config.toml
n_head = 8
n_kv_head = 8
vocab_size = 8192
norm = "layernorm"
norm_eps = 1e-05
positions = "learned"
bias = "all"
parallel_block = true
init_std_o = 0.00395
lr = 0.00106
lr_mult_o = 1.5
doc_mask = true
train_tokens = 671600000
Each number is 50 + 15 x the weight over its row's rms, rounded and kept within 0 to 99. Layers, rows and columns count from 0. The size before them is the row's rms in percent of the matrix's.

# layer 5 MLP down, 512x2048, rms 0.0849, rows 173-281, columns 1216-1279
098:20 54 66 57 55 32 58 47 43 46 59 66 73 45 58 67 70 12 49 55 64 43 36 65 78 74 23 65 57 46 47 69 42 49 56 55 54 37 45 70 49 53 23 69 80 18 72 37 68 39 54 48 27 24 34 53 51 35 57 56 43 58 31 56
100:53 23 61 38 52 44 42 40 59 35 44 79 47 39 65 27 70 50 77 54 78 49 72 66 54 43 71 68 22 36 82 16 67 84 36 38 32 32 35 30 58 55 66 44 61 80 57 13 44 85 41 71 29 60 63 58 47 62 43 49 55 57 50 59
099:46 57 60 50 72 48 51 44 42 64 78 52 39 48 56 41 56 39 24 55 37 38 68 33 60 36 68 26 57 37 53 46 42 49 64 58 40 52 34 85 46 63 38 62 57 49 35 33 36 34 49 25 27 28 27 50 47 54 15 72 33 42 21 67
101:64 57 43 67 56 38 56 29 68 38 49 65 48 52 51 53 34 47 80 47 44 85 57 50 41 58 31 43 52 56 43 57 67 70 24 28 45 24 61 64 43 81 75 59 58 41 48 45 50 54 36 65 56 36 52 65 74 64 56 40 71 53 50 46
103:64 59 60 22 65 43 47 46 54 40 53 31 54 39 41 73 60 33 61 28 49 68 38 45 66 68 71 74 41 52 60 67 44 48 50 39 80 48 49 44 51 39 36 40 29 79 49 53 73 59 50 44 51 44 57 69 30 20 35 45 26 28 70 33
102:40 38 50 39 38 66 40 51 33 40 50 59 72 53 85 70 63 39 32 45 46 48 50 92 61 37 62 16 36 50 49 71 68 35 48 23 42 55 50 39 63 44 25 43 43 41 50 40 49 60 42 29 47 71 37 59 32 77 52 52 39 48 53 45
100:58 19 55 77 68 48 58 36 44 67 56 33 46 68 49 74 38 44 53 50 56 38 24 47 46 39 11 47 26 14 57 45 53 24 42 42 72 30 69 57 63 35 64 27 63 33 57 63 56 19 36 40 13 57 56 60 30 38 38 50 69 59 67 51
098:59 29 59 44 61 64 75 52 67 44 55 57 56 23 42 49 69 54 45 46 46 59 22 39 43 53 66 53 47 54 57 44 67 58 71 25 55 73 64 51 24 38 64 51 47 53 50 59 65 68 73 23 44 58 59 52 36 23 50 61 51 46 36 56
100:37 40 44 44 51 47 35 50 37 41 37 45 71 53 48 62 69 60 52 30 39 59 30 44 65 42 68 53 58 47 38 56 55 74 36 46 71 55 52 35 87 42 70 46 49 63 66 50 38 48 51 49 44 46 39 54 54 34 33 71 54 65 37 30
104:73 21 43 51 35 62 55 41 69 69 72 58 21 34 55 50 67 32 82 40 50 72 56 19 37 70 28 61 24 59 44 58 48 63 65 41 49 58 26 37 53 41 34 75 45 70 61 55 35 64 22 39 47 48 54 54 34 47 39 31 46 54 75 43
099:20 67 62 70 63 34 59 33 43 12 67 54 48 59 50 39 64 45 28 07 58 34 17 67 44 28 31 25 58 62 47 71 63 49 60 58 74 29 69 58 65 40 24 72 68 53 47 29 49 66 37 62 31 54 28 59 46 51 29 67 33 43 59 52
101:64 53 50 53 50 69 62 33 64 66 42 64 30 75 54 53 64 39 66 22 61 55 55 83 63 27 41 35 67 19 69 39 28 16 65 52 57 71 56 59 39 42 48 48 39 54 56 59 47 69 17 43 43 39 33 58 75 50 41 57 95 64 38 51
100:62 40 54 26 69 48 40 45 72 28 63 84 74 40 66 52 52 62 25 61 76 64 61 65 64 43 51 58 46 42 40 54 34 30 57 36 58 87 51 63 71 43 60 72 56 46 52 38 47 41 43 59 65 42 71 65 62 43 56 81 37 85 34 58
101:42 57 06 47 49 57 61 40 30 58 64 49 48 50 71 28 69 22 64 47 43 52 53 37 61 22 30 72 47 28 60 60 29 55 46 54 78 67 45 70 44 57 45 70 00 52 32 33 28 67 29 57 70 45 38 56 60 47 60 47 63 61 45 51
101:28 52 58 47 64 52 53 65 44 45 43 36 44 65 56 56 41 29 46 56 58 77 44 40 72 44 50 47 40 39 39 61 54 76 47 58 80 54 60 29 61 71 42 47 31 40 68 42 63 52 34 45 48 57 42 43 60 53 51 46 49 42 67 43
098:62 43 59 19 68 44 46 71 72 34 55 40 70 62 55 27 64 62 69 62 59 56 77 60 48 32 63 46 35 66 95 92 62 36 39 63 25 56 51 66 49 76 57 35 60 64 43 85 63 41 55 51 31 55 26 60 43 62 58 57 49 53 33 46
102:44 48 64 59 71 61 34 26 48 48 57 67 68 42 65 62 43 59 29 69 69 63 60 76 58 71 38 34 35 45 60 53 38 52 39 50 42 54 44 57 29 69 45 39 59 55 31 36 50 40 51 57 19 42 65 53 50 64 51 38 81 53 35 24
100:45 30 51 64 64 48 18 53 65 28 91 42 75 52 48 12 40 55 44 36 71 53 35 54 66 65 54 63 56 51 52 71 58 51 47 54 31 77 49 50 58 58 46 49 52 58 39 32 58 24 62 46 58 53 49 46 53 34 55 17 58 53 22 47
103:50 40 61 58 63 32 65 56 27 51 33 72 65 66 45 50 63 38 27 40 48 38 63 70 55 45 55 39 29 15 76 77 58 65 75 28 49 45 61 77 39 40 51 71 69 48 37 32 60 45 68 51 34 49 47 34 60 67 57 62 56 36 54 63
099:31 65 52 55 56 54 66 66 47 40 38 60 25 54 39 35 28 54 60 59 43 55 37 56 51 70 53 60 48 54 57 47 17 40 55 34 50 31 62 46 51 52 40 54 60 61 53 37 46 53 49 48 15 40 25 44 50 61 46 63 41 37 70 65
100:57 39 55 31 39 72 48 09 86 38 73 71 58 53 53 60 72 26 21 50 65 40 79 35 44 64 50 31 55 63 37 50 41 28 43 59 54 46 18 41 31 44 49 41 39 38 30 41 61 59 57 56 20 40 37 43 56 59 39 38 14 52 71 66
100:30 20 54 42 31 49 89 40 50 43 70 56 56 42 36 78 27 40 50 59 26 82 94 55 30 63 67 42 53 65 39 55 50 44 44 57 27 67 54 64 64 52 81 53 60 34 58 48 70 53 66 77 68 56 32 42 47 55 55 31 27 40 29 00
102:71 68 54 55 63 67 48 44 37 41 60 53 30 50 29 49 50 44 51 59 56 36 56 47 47 66 41 44 23 53 43 60 19 66 64 51 71 58 43 55 56 64 43 77 47 58 38 55 32 44 42 38 55 51 33 35 32 74 27 78 27 61 24 78
099:48 28 43 47 48 43 50 57 52 61 32 53 33 60 30 37 71 46 50 41 64 49 46 35 11 47 77 27 33 55 24 67 42 67 32 57 37 68 55 54 66 28 39 49 53 59 64 60 60 62 57 25 60 45 78 63 46 65 40 60 57 54 97 66
097:55 31 54 44 56 45 89 68 26 71 22 60 78 62 30 46 70 64 41 45 46 50 51 47 26 46 61 41 36 39 44 53 50 43 51 53 71 40 55 58 53 59 41 77 16 47 35 28 59 57 72 51 32 24 35 35 73 51 38 51 82 45 61 35
101:68 31 65 44 43 67 57 48 55 65 57 57 77 51 67 42 43 75 21 56 59 30 59 81 78 66 31 49 58 60 52 52 51 53 19 32 59 14 31 55 46 75 46 59 41 42 68 31 53 45 39 32 48 35 18 19 36 67 61 52 60 33 68 55
101:63 30 33 51 36 58 48 27 46 74 99 27 46 61 54 52 36 57 72 42 58 49 40 58 66 49 35 06 61 51 34 46 29 64 66 28 79 71 20 68 45 45 46 29 35 71 59 29 39 26 53 52 30 51 47 55 68 49 53 76 58 44 66 41
097:35 56 55 64 84 63 60 48 71 44 57 57 52 79 53 65 62 68 48 73 59 35 51 54 45 35 36 39 47 47 70 47 51 57 42 67 58 61 42 62 29 57 33 53 55 79 74 51 54 29 38 44 30 36 67 30 52 46 52 38 46 36 41 29
101:61 66 49 22 51 34 44 61 36 69 70 31 58 39 55 33 49 56 53 69 49 36 53 62 42 59 32 31 24 45 58 68 88 64 40 49 55 56 43 52 58 46 73 61 28 45 43 68 73 25 65 46 88 39 38 56 62 38 54 34 55 32 64 37
095:50 36 58 06 50 36 67 70 45 33 44 49 54 40 43 60 68 63 44 60 69 38 35 44 47 68 35 58 61 44 29 61 45 56 50 78 36 46 71 56 74 33 55 52 64 53 47 44 63 35 39 25 22 57 60 53 36 41 24 35 27 49 41 27
101:37 40 65 38 39 51 22 50 41 54 43 59 30 36 44 62 55 52 40 54 87 43 30 49 50 74 29 61 18 60 42 60 51 61 55 85 47 31 59 63 60 30 51 57 49 22 83 55 41 70 35 64 46 34 22 36 51 22 61 67 75 78 35 39
104:45 72 63 51 45 35 49 44 62 78 71 53 49 52 36 36 37 65 74 51 28 73 56 41 29 54 63 38 61 58 53 30 05 51 49 47 46 76 70 59 46 54 38 44 42 51 64 72 51 40 38 48 51 17 69 31 54 51 57 42 42 33 62 40
099:21 46 42 77 50 65 74 58 65 51 65 57 45 49 34 56 56 43 42 39 58 52 58 41 82 59 39 67 71 45 44 20 62 47 58 35 44 51 39 47 59 59 42 29 48 67 70 83 24 49 36 46 45 51 42 52 61 45 36 52 43 28 53 63
100:56 71 41 57 29 48 48 27 53 59 85 37 65 62 58 74 60 23 39 60 55 13 26 26 49 45 50 75 63 53 56 51 40 52 52 66 30 64 27 46 66 25 63 63 51 58 32 34 44 50 42 38 31 34 19 77 90 58 47 50 11 62 49 44
098:67 56 78 31 19 70 80 41 49 41 38 21 43 50 67 66 56 49 63 35 51 51 56 61 45 51 37 63 19 58 23 55 24 58 39 51 26 66 54 36 55 71 43 49 68 57 36 46 63 60 59 60 53 02 60 28 57 52 66 60 18 27 20 47
100:68 49 84 52 52 72 42 68 48 48 71 54 47 54 69 61 31 39 41 57 37 52 45 49 54 43 28 29 62 39 11 61 23 72 47 55 66 64 32 49 63 78 72 32 53 57 37 71 42 43 49 86 77 53 64 54 57 47 47 31 44 66 48 62
103:48 36 53 59 80 62 39 69 54 38 57 32 55 62 63 67 50 62 55 39 43 56 35 55 78 49 31 65 16 14 70 50 46 56 54 52 52 69 54 66 39 39 44 26 46 37 21 78 51 18 34 50 64 23 79 75 21 38 52 52 38 65 58 46
099:59 67 46 51 46 99 50 42 83 66 69 50 43 56 61 68 49 33 86 58 74 55 56 45 56 44 52 39 40 73 58 50 25 46 33 75 59 51 30 36 43 57 70 40 62 53 51 47 67 50 38 53 63 42 67 59 60 52 35 44 27 65 46 54
100:66 54 47 65 32 58 61 67 38 56 61 38 67 75 52 34 65 71 36 58 74 41 73 47 65 64 25 48 47 57 78 63 59 53 44 24 48 60 37 54 53 59 74 72 36 63 84 53 73 50 54 59 37 31 64 47 72 27 45 55 49 44 64 57
100:66 63 52 46 25 60 81 48 47 68 73 73 45 39 62 75 63 43 42 00 50 71 40 25 49 38 67 33 63 35 61 59 44 47 39 45 73 59 56 54 36 30 37 65 43 43 39 45 61 65 49 53 42 63 78 42 64 51 74 36 65 61 53 62
101:50 59 63 41 49 61 37 51 73 54 28 76 29 47 50 42 74 86 70 69 46 49 60 34 38 32 62 36 54 37 44 32 58 56 47 51 51 51 33 34 75 56 48 46 43 51 66 67 53 51 58 38 74 25 61 55 48 58 37 11 44 30 21 65
100:67 72 32 30 51 62 51 57 51 22 20 76 77 49 59 46 60 32 61 58 50 47 50 15 43 51 60 72 73 61 69 36 56 24 53 45 54 60 77 46 43 15 40 53 26 39 44 52 49 50 60 59 36 76 46 37 42 81 68 37 45 75 65 32
099:51 39 56 48 59 58 37 63 73 51 60 44 62 37 35 46 71 62 42 65 32 20 51 84 19 61 48 69 35 58 73 83 37 50 42 67 34 51 31 66 30 22 53 68 54 50 25 51 40 56 50 57 50 31 36 54 60 57 56 54 23 62 37 67
098:50 72 60 30 34 58 57 66 27 64 61 56 31 71 75 47 65 52 35 83 68 41 35 49 40 50 73 48 63 30 71 31 34 36 62 45 61 60 38 55 52 58 37 51 30 55 45 50 61 40 41 67 35 56 77 52 14 57 35 50 55 48 62 69
104:15 47 39 54 47 55 43 53 58 39 94 50 68 45 65 52 44 47 61 33 63 53 48 68 54 80 89 56 51 61 58 37 50 58 40 39 42 18 66 91 46 49 64 55 53 28 26 61 51 57 78 66 36 52 57 50 66 51 51 28 47 53 66 31
100:58 57 66 23 38 33 61 38 71 60 31 49 44 39 44 40 41 63 29 36 32 51 08 47 43 58 54 56 54 46 55 47 54 62 53 39 56 55 59 67 33 45 46 52 64 51 53 59 46 71 49 76 40 29 30 53 45 67 46 32 64 42 71 34
102:34 57 58 00 67 42 30 67 68 45 39 68 55 52 52 48 67 56 48 69 33 50 38 71 82 72 72 46 46 65 20 61 51 46 63 85 53 62 50 49 30 43 39 45 29 55 64 47 14 65 53 41 59 99 58 64 44 47 50 37 55 66 47 52
099:73 49 56 39 63 60 44 77 56 42 46 50 37 74 51 78 56 47 54 73 50 69 41 70 54 54 49 76 53 31 30 60 61 60 58 61 64 57 64 67 56 26 72 56 36 55 41 75 37 57 30 66 56 58 63 40 56 39 50 43 21 63 61 57
104:36 55 44 52 48 59 26 57 65 57 38 44 22 59 44 37 39 62 42 53 45 52 27 39 47 44 35 60 73 73 42 37 48 58 45 77 38 42 78 59 40 41 53 41 67 52 57 45 51 74 54 38 56 48 56 29 41 47 72 21 48 60 50 44
100:59 14 57 44 49 48 36 60 48 47 06 59 37 55 24 66 66 33 40 47 40 71 56 38 65 52 83 36 57 67 46 63 30 32 53 45 68 28 60 30 73 51 37 33 50 32 48 77 62 55 51 34 33 65 48 45 30 25 32 55 62 45 39 47
101:25 61 47 50 48 27 52 63 41 62 48 46 45 42 56 58 59 45 23 61 11 35 55 46 43 25 70 46 83 73 82 58 36 67 43 69 64 36 43 51 59 79 11 29 41 35 61 41 59 62 53 60 20 76 38 67 48 40 63 66 50 46 36 47
104:50 31 61 82 42 50 72 57 45 68 32 46 28 69 33 67 18 38 46 54 70 51 59 45 43 31 36 27 67 38 70 44 17 66 42 25 68 44 19 37 25 45 65 56 47 55 51 37 45 39 22 40 49 42 41 47 56 58 54 61 46 50 61 32
100:82 65 53 47 30 49 45 60 68 50 23 83 51 71 37 57 51 39 53 53 36 47 28 44 17 26 61 75 49 80 66 52 61 88 85 62 44 23 51 31 44 34 71 47 35 61 46 36 55 45 51 39 64 49 43 64 39 48 56 71 70 55 36 33
100:48 69 25 65 48 41 60 62 58 44 43 41 49 60 66 33 65 41 61 47 28 65 65 48 56 60 65 77 51 38 68 62 58 39 42 63 18 77 59 41 46 52 36 49 45 59 31 55 41 59 44 71 56 32 35 94 63 35 67 48 62 53 51 55
103:39 57 37 57 77 34 55 46 49 60 71 33 47 70 45 22 27 34 54 33 30 58 54 39 34 61 38 54 75 27 25 57 57 42 38 48 50 54 69 29 60 58 58 45 28 48 36 46 47 47 48 34 42 38 81 17 31 31 68 74 65 62 72 50
098:35 46 22 51 67 50 53 64 50 40 22 40 60 41 58 30 58 54 59 39 28 38 68 55 42 35 50 57 62 49 64 62 55 53 63 68 62 47 60 55 58 52 41 34 46 50 50 71 45 59 41 65 55 27 66 42 28 47 49 60 89 33 40 52
096:55 36 42 39 54 60 29 60 50 35 43 24 55 45 64 51 75 38 64 32 49 67 76 55 61 40 72 35 51 47 46 39 35 57 58 75 23 64 44 48 47 44 58 36 45 47 67 49 34 58 57 58 63 60 75 47 33 30 62 64 47 21 51 66
099:64 37 56 55 66 54 56 55 61 62 58 28 27 45 41 86 54 58 29 64 31 28 62 58 75 26 52 48 42 49 65 59 64 46 58 54 56 42 40 32 26 65 58 61 36 42 42 45 65 71 69 50 68 60 55 58 65 33 50 45 62 52 37 84
099:45 50 16 47 67 41 32 59 38 35 28 45 59 35 48 79 31 66 40 64 70 23 73 35 60 50 54 47 62 38 49 39 24 59 51 49 56 80 79 53 71 38 51 43 67 61 45 30 40 56 19 63 57 45 50 54 53 30 68 73 47 61 31 61
097:67 62 64 44 36 34 37 58 51 69 48 64 55 45 32 67 72 29 61 50 31 39 62 62 31 36 66 51 58 46 99 36 54 58 53 26 19 80 60 50 53 52 56 64 53 59 14 56 59 58 29 64 74 71 30 31 53 68 33 52 56 44 59 37
096:46 59 38 68 40 55 32 30 44 64 35 42 59 56 54 37 43 62 59 22 41 53 51 50 78 49 43 53 46 39 19 54 54 43 31 53 73 27 42 31 58 44 65 56 38 65 50 52 59 64 21 27 27 74 62 24 51 31 63 42 60 67 47 51
099:42 49 50 38 32 77 46 76 45 41 68 32 40 37 62 67 28 37 40 36 86 44 61 68 57 23 41 41 26 35 78 53 46 66 54 70 45 59 56 35 51 44 35 51 53 58 35 46 46 76 66 51 56 35 64 72 70 77 61 32 41 25 72 50
101:36 43 46 44 48 61 45 47 15 48 41 59 40 50 53 46 45 60 89 74 79 39 63 62 63 59 26 45 70 44 63 58 59 50 56 45 74 53 56 58 59 53 64 41 69 31 42 70 34 50 54 33 68 70 60 17 63 34 36 73 36 56 37 41
099:39 59 81 65 05 45 45 48 17 60 43 38 73 28 66 22 88 68 46 55 74 40 70 45 67 40 47 72 47 42 57 50 62 44 58 58 45 55 38 65 61 62 46 68 58 54 77 56 56 73 50 67 43 73 42 50 85 50 53 49 42 52 38 81
102:57 40 60 67 34 45 36 39 64 61 36 42 57 49 61 45 41 62 45 60 56 86 70 33 51 64 32 60 68 84 53 51 65 46 60 41 67 42 64 44 68 65 32 54 50 38 22 42 50 36 17 52 55 41 20 48 58 27 39 51 65 48 50 41
098:51 64 51 25 59 49 75 60 61 66 48 41 45 39 42 41 39 64 62 66 37 40 51 65 52 33 50 56 58 59 42 46 39 43 48 63 51 23 69 46 27 73 52 57 34 60 57 39 47 48 40 74 37 51 26 48 61 84 32 71 65 55 66 65
099:65 32 50 66 34 52 32 41 33 50 52 58 15 43 69 30 49 46 56 33 38 23 31 37 42 35 93 48 62 40 57 57 45 19 19 45 52 29 58 58 21 56 47 42 38 62 44 62 39 51 64 38 30 74 41 59 30 63 40 39 62 64 21 21
100:41 37 61 50 45 89 74 26 24 63 68 69 55 41 66 48 51 75 52 55 11 51 43 55 43 27 25 46 32 24 17 57 34 40 64 42 47 38 77 62 60 48 32 31 52 53 60 74 69 47 85 83 22 23 34 55 48 63 82 48 47 56 46 48
098:35 55 33 27 23 48 70 42 51 44 68 37 51 36 62 56 40 65 57 44 25 65 52 21 30 46 68 49 54 53 54 54 46 45 38 37 16 32 30 71 43 57 56 27 59 42 70 47 57 66 19 38 30 43 53 72 70 51 38 50 52 44 33 68
101:40 61 06 47 61 68 44 41 46 36 51 25 60 63 58 46 62 38 49 23 27 43 25 46 49 80 25 58 63 49 62 51 47 60 35 24 68 34 80 44 49 33 56 62 57 38 65 50 37 49 51 48 48 49 62 63 31 64 31 72 47 37 59 59
100:57 52 45 46 17 22 70 50 53 73 40 60 44 51 75 49 52 22 36 59 76 52 50 63 48 46 23 54 40 32 70 48 47 63 43 41 40 81 48 71 72 58 48 54 51 56 27 65 53 54 56 63 40 18 46 64 53 61 55 37 57 60 36 36
100:49 35 43 63 87 45 57 68 60 39 61 30 44 36 58 35 38 48 85 68 57 94 26 54 58 44 46 47 53 48 42 37 45 53 32 43 37 56 45 52 25 26 44 45 57 60 59 36 35 48 52 65 44 48 54 51 59 55 55 56 48 68 29 61
099:71 62 31 54 59 53 40 56 38 60 51 58 57 64 78 61 53 44 54 37 50 37 52 25 54 35 21 45 46 39 51 57 46 28 46 63 31 61 65 45 61 36 21 23 42 45 57 58 52 38 87 43 72 53 47 33 48 42 44 49 50 67 58 65
098:51 39 40 72 40 49 53 40 63 84 73 75 25 53 85 40 52 57 29 48 54 42 67 32 46 54 67 71 51 71 45 20 43 35 38 43 40 48 60 79 33 48 23 70 46 58 46 45 41 43 46 32 51 29 49 50 27 49 53 62 44 35 57 75
101:53 54 57 55 57 76 41 56 37 39 30 21 32 68 40 52 68 78 65 43 84 60 45 43 42 44 59 53 43 69 29 40 51 73 63 73 68 76 55 77 57 85 44 75 54 53 61 59 34 57 71 57 42 49 50 40 40 39 42 55 73 42 68 33
105:50 45 46 54 70 57 51 49 56 36 53 44 51 56 53 63 58 35 67 25 20 59 50 49 83 59 51 32 49 48 13 50 53 41 38 30 52 31 45 73 50 65 49 60 89 55 65 80 45 53 51 65 79 38 29 65 79 29 57 23 58 58 36 43
100:57 45 42 66 35 56 54 48 31 55 65 37 62 59 51 39 36 51 56 43 44 34 48 67 71 31 54 52 64 31 55 71 55 30 23 22 17 73 66 34 51 62 58 42 60 47 47 24 63 44 29 69 24 45 77 49 30 32 83 66 36 53 73 41
100:69 55 49 36 77 60 51 59 28 54 52 66 49 65 62 66 46 53 50 62 53 53 68 23 43 23 33 53 71 59 47 38 36 65 46 71 40 57 53 57 33 37 33 20 76 58 41 52 47 55 37 59 50 56 58 55 47 34 39 45 31 56 13 32
098:58 43 74 67 32 59 43 27 49 33 14 39 66 39 60 82 63 52 61 48 65 26 84 37 51 74 66 68 22 39 52 36 54 37 47 43 28 51 49 50 73 28 48 63 53 50 71 53 68 52 30 27 57 51 63 38 37 61 41 67 60 27 61 39
099:68 61 62 39 45 49 41 47 47 28 39 44 66 69 59 84 39 57 61 64 41 55 53 57 34 38 64 59 37 41 84 70 52 76 59 76 65 44 54 77 46 34 54 59 40 36 41 70 54 68 63 51 54 33 42 62 52 33 44 39 46 57 53 51
100:56 72 33 48 60 71 48 52 57 78 41 38 25 68 51 29 52 50 50 38 35 58 70 41 63 51 36 63 63 36 60 74 39 40 41 59 38 63 44 41 44 61 58 71 48 54 60 46 34 59 77 51 55 61 43 28 48 23 55 29 32 39 46 21
104:57 56 60 58 51 37 74 61 49 63 41 71 21 48 60 61 43 48 47 60 40 35 73 54 52 31 33 57 52 66 77 69 49 38 64 67 28 51 47 27 44 49 63 51 59 69 55 53 66 28 44 53 37 66 53 52 66 47 56 39 42 56 60 68
099:48 45 31 67 52 68 42 44 44 42 57 40 62 60 59 52 59 48 47 50 58 63 55 34 30 27 65 77 60 65 35 49 56 50 23 37 41 36 54 44 57 59 48 55 95 65 49 53 35 43 72 25 45 63 55 54 71 61 51 50 49 30 35 31
102:69 77 66 34 66 44 56 49 67 46 46 55 55 55 27 32 49 28 58 49 41 82 34 59 57 40 29 77 53 31 41 18 46 63 84 31 34 48 54 23 62 39 33 39 53 16 42 48 60 32 42 44 46 59 36 53 51 57 58 50 70 47 60 39
097:48 39 62 07 31 52 70 55 74 38 54 52 45 58 46 42 58 36 67 56 63 39 48 61 44 13 61 45 34 65 49 46 43 45 47 43 48 19 14 58 32 64 33 32 60 40 40 67 31 33 45 59 32 58 56 46 59 37 46 31 22 44 50 32
102:06 29 24 30 49 52 58 27 54 52 77 42 74 18 23 37 28 26 57 59 41 40 39 55 36 66 53 48 60 62 38 49 29 65 54 66 53 55 31 49 46 36 46 47 73 39 15 35 73 32 73 56 50 54 43 35 55 51 63 61 59 49 62 80
101:30 67 31 93 63 67 38 49 63 79 51 12 55 48 31 67 35 83 48 43 18 19 27 60 58 30 51 57 52 59 68 51 47 78 69 64 47 66 62 45 43 68 68 64 69 37 58 74 66 36 78 53 66 46 70 51 45 67 51 22 16 48 52 74
098:49 36 71 82 50 30 57 44 50 46 46 67 73 46 56 58 67 65 53 62 44 48 49 40 68 56 59 72 79 53 67 52 47 55 58 46 32 63 32 44 62 26 52 39 47 64 47 64 57 55 69 38 61 29 63 43 73 34 49 39 51 63 37 64
098:61 80 56 76 37 42 64 46 61 25 46 60 39 53 36 42 78 67 45 54 43 37 68 61 59 71 43 40 46 55 55 57 73 69 34 53 45 48 39 77 62 51 38 66 36 48 29 36 41 34 49 57 30 47 42 80 57 66 36 56 43 69 60 48
102:59 40 55 58 54 50 79 42 54 36 64 50 57 37 50 68 65 62 49 41 57 79 80 58 61 50 78 50 74 28 25 53 54 49 52 39 51 38 70 62 47 43 44 41 71 74 45 57 61 34 38 44 61 23 79 49 50 49 28 63 60 33 51 50
098:35 69 71 53 62 54 69 37 50 21 48 33 57 55 45 68 44 42 62 32 37 22 56 66 46 62 39 67 63 58 31 41 66 55 51 70 46 46 59 18 58 53 56 40 57 82 53 61 43 58 50 46 36 58 33 59 73 71 32 64 58 55 78 49
097:54 69 46 72 73 52 46 50 69 61 61 45 43 55 54 31 45 38 44 32 50 67 30 49 63 69 58 76 39 49 33 53 42 75 43 46 25 39 79 64 19 14 67 36 45 59 58 53 20 44 14 49 32 62 41 66 56 66 36 53 54 74 33 32
111:35 43 40 56 56 52 65 33 58 38 49 69 63 46 49 54 54 52 50 30 31 27 47 33 48 44 66 57 56 40 43 41 56 84 49 67 44 71 36 69 27 20 34 57 32 41 45 55 36 33 35 55 34 28 38 33 68 70 63 37 58 29 33 34
102:54 27 35 53 41 47 35 46 79 26 50 48 38 30 62 62 47 41 66 46 51 49 38 44 47 56 49 44 19 56 22 60 43 73 59 80 44 73 47 45 53 72 44 52 48 72 60 42 57 71 23 57 65 46 48 79 39 79 63 30 33 65 63 41
102:48 49 51 26 38 57 22 34 50 61 70 60 36 44 53 61 52 70 41 34 29 55 57 40 64 63 66 38 51 50 45 54 43 62 49 52 34 33 50 59 77 54 81 52 38 70 36 40 28 51 48 52 49 67 39 45 32 41 41 67 54 69 50 46
100:57 30 37 62 78 62 57 45 43 74 71 50 67 55 46 34 57 47 45 57 54 61 81 57 39 31 57 40 57 33 61 54 58 57 51 32 55 39 45 41 47 61 44 37 28 37 64 51 53 27 39 38 30 85 45 45 17 50 18 39 42 36 49 66
098:37 56 59 31 48 68 42 44 41 53 54 54 40 23 44 41 53 65 49 80 37 66 60 26 52 52 42 48 52 75 27 46 57 52 33 40 49 67 60 53 41 52 48 62 52 40 72 50 66 59 52 46 61 79 62 36 54 38 39 56 74 61 37 57
097:55 75 23 44 77 35 22 62 52 38 41 63 47 82 63 48 21 10 29 55 46 65 50 30 71 46 51 66 61 66 62 67 09 57 26 37 61 69 43 48 49 67 65 60 57 45 41 46 32 59 50 40 75 39 37 75 44 43 26 64 53 57 64 48
098:47 41 61 37 55 64 43 78 33 61 44 42 50 49 26 40 67 60 52 50 62 48 49 59 69 43 73 52 27 60 02 60 33 39 55 55 47 66 47 32 53 41 51 45 52 46 53 80 67 60 56 59 51 27 44 52 51 54 53 75 51 24 49 69
102:54 52 58 60 53 44 60 45 47 57 18 53 35 48 46 38 56 37 71 62 47 66 42 81 32 39 80 40 53 50 57 46 47 32 35 33 69 38 33 36 29 47 51 43 68 40 42 47 58 33 79 52 31 76 45 47 38 47 45 64 74 52 59 56
101:48 52 34 27 54 67 52 36 53 55 45 53 46 50 74 45 55 29 39 43 77 66 14 21 44 54 90 78 55 37 59 47 62 39 62 38 61 48 44 74 34 60 42 64 80 67 26 56 57 67 59 56 51 58 43 47 40 43 60 32 54 35 49 62
099:19 40 13 54 43 51 78 44 42 57 32 61 48 21 41 61 72 54 50 55 54 29 36 60 61 41 37 37 63 56 54 42 52 51 40 23 29 56 51 37 48 73 52 52 59 50 73 55 46 53 51 66 54 57 21 46 67 48 58 33 51 31 46 43
100:43 54 42 16 65 74 03 85 62 00 27 55 66 41 53 25 40 53 68 63 65 74 66 61 46 55 59 76 53 75 69 65 32 48 52 18 49 82 42 39 43 56 60 76 49 53 57 62 73 62 37 32 68 44 21 36 59 63 55 63 70 50 44 54
098:46 40 37 39 35 23 48 37 41 46 52 20 68 40 50 32 55 53 51 62 31 56 38 41 59 56 55 20 34 75 46 72 13 51 40 18 56 68 67 27 58 40 61 35 42 73 64 56 69 67 88 63 46 44 54 53 58 44 41 00 61 56 69 41
102:46 32 58 81 30 37 60 43 41 48 30 15 51 85 54 72 69 60 52 39 54 65 49 50 36 66 49 66 59 65 58 49 54 69 26 47 52 65 37 54 40 39 70 36 52 78 57 58 43 58 95 54 35 60 58 99 54 45 43 32 59 58 61 43
100:34 58 60 44 66 29 65 65 52 44 45 62 43 39 54 58 12 64 30 83 38 56 48 55 53 32 59 53 55 41 54 52 46 42 86 62 53 57 48 34 59 34 26 38 42 51 44 58 59 34 58 31 64 33 53 57 56 66 55 64 27 71 66 58
104:39 55 46 38 55 61 51 52 36 75 34 30 67 43 58 76 43 46 19 69 63 66 41 35 49 38 52 64 50 55 33 56 46 44 68 78 52 36 51 36 34 36 54 62 36 65 67 29 57 44 58 63 56 61 61 37 35 89 68 11 43 50 41 51
099:54 76 51 21 31 60 65 41 46 58 73 53 46 59 28 09 48 51 25 66 46 56 59 52 71 46 35 75 78 51 41 47 29 47 57 46 46 86 50 52 42 33 46 41 66 55 66 41 52 40 46 47 58 56 23 42 52 49 70 52 71 51 28 37
095:65 41 21 64 54 33 79 45 78 31 50 56 47 58 43 48 40 54 44 53 54 26 42 26 65 66 44 41 74 26 42 53 74 48 58 79 80 30 71 60 35 43 59 42 51 42 63 38 44 61 69 56 53 69 66 51 66 26 70 47 74 36 31 28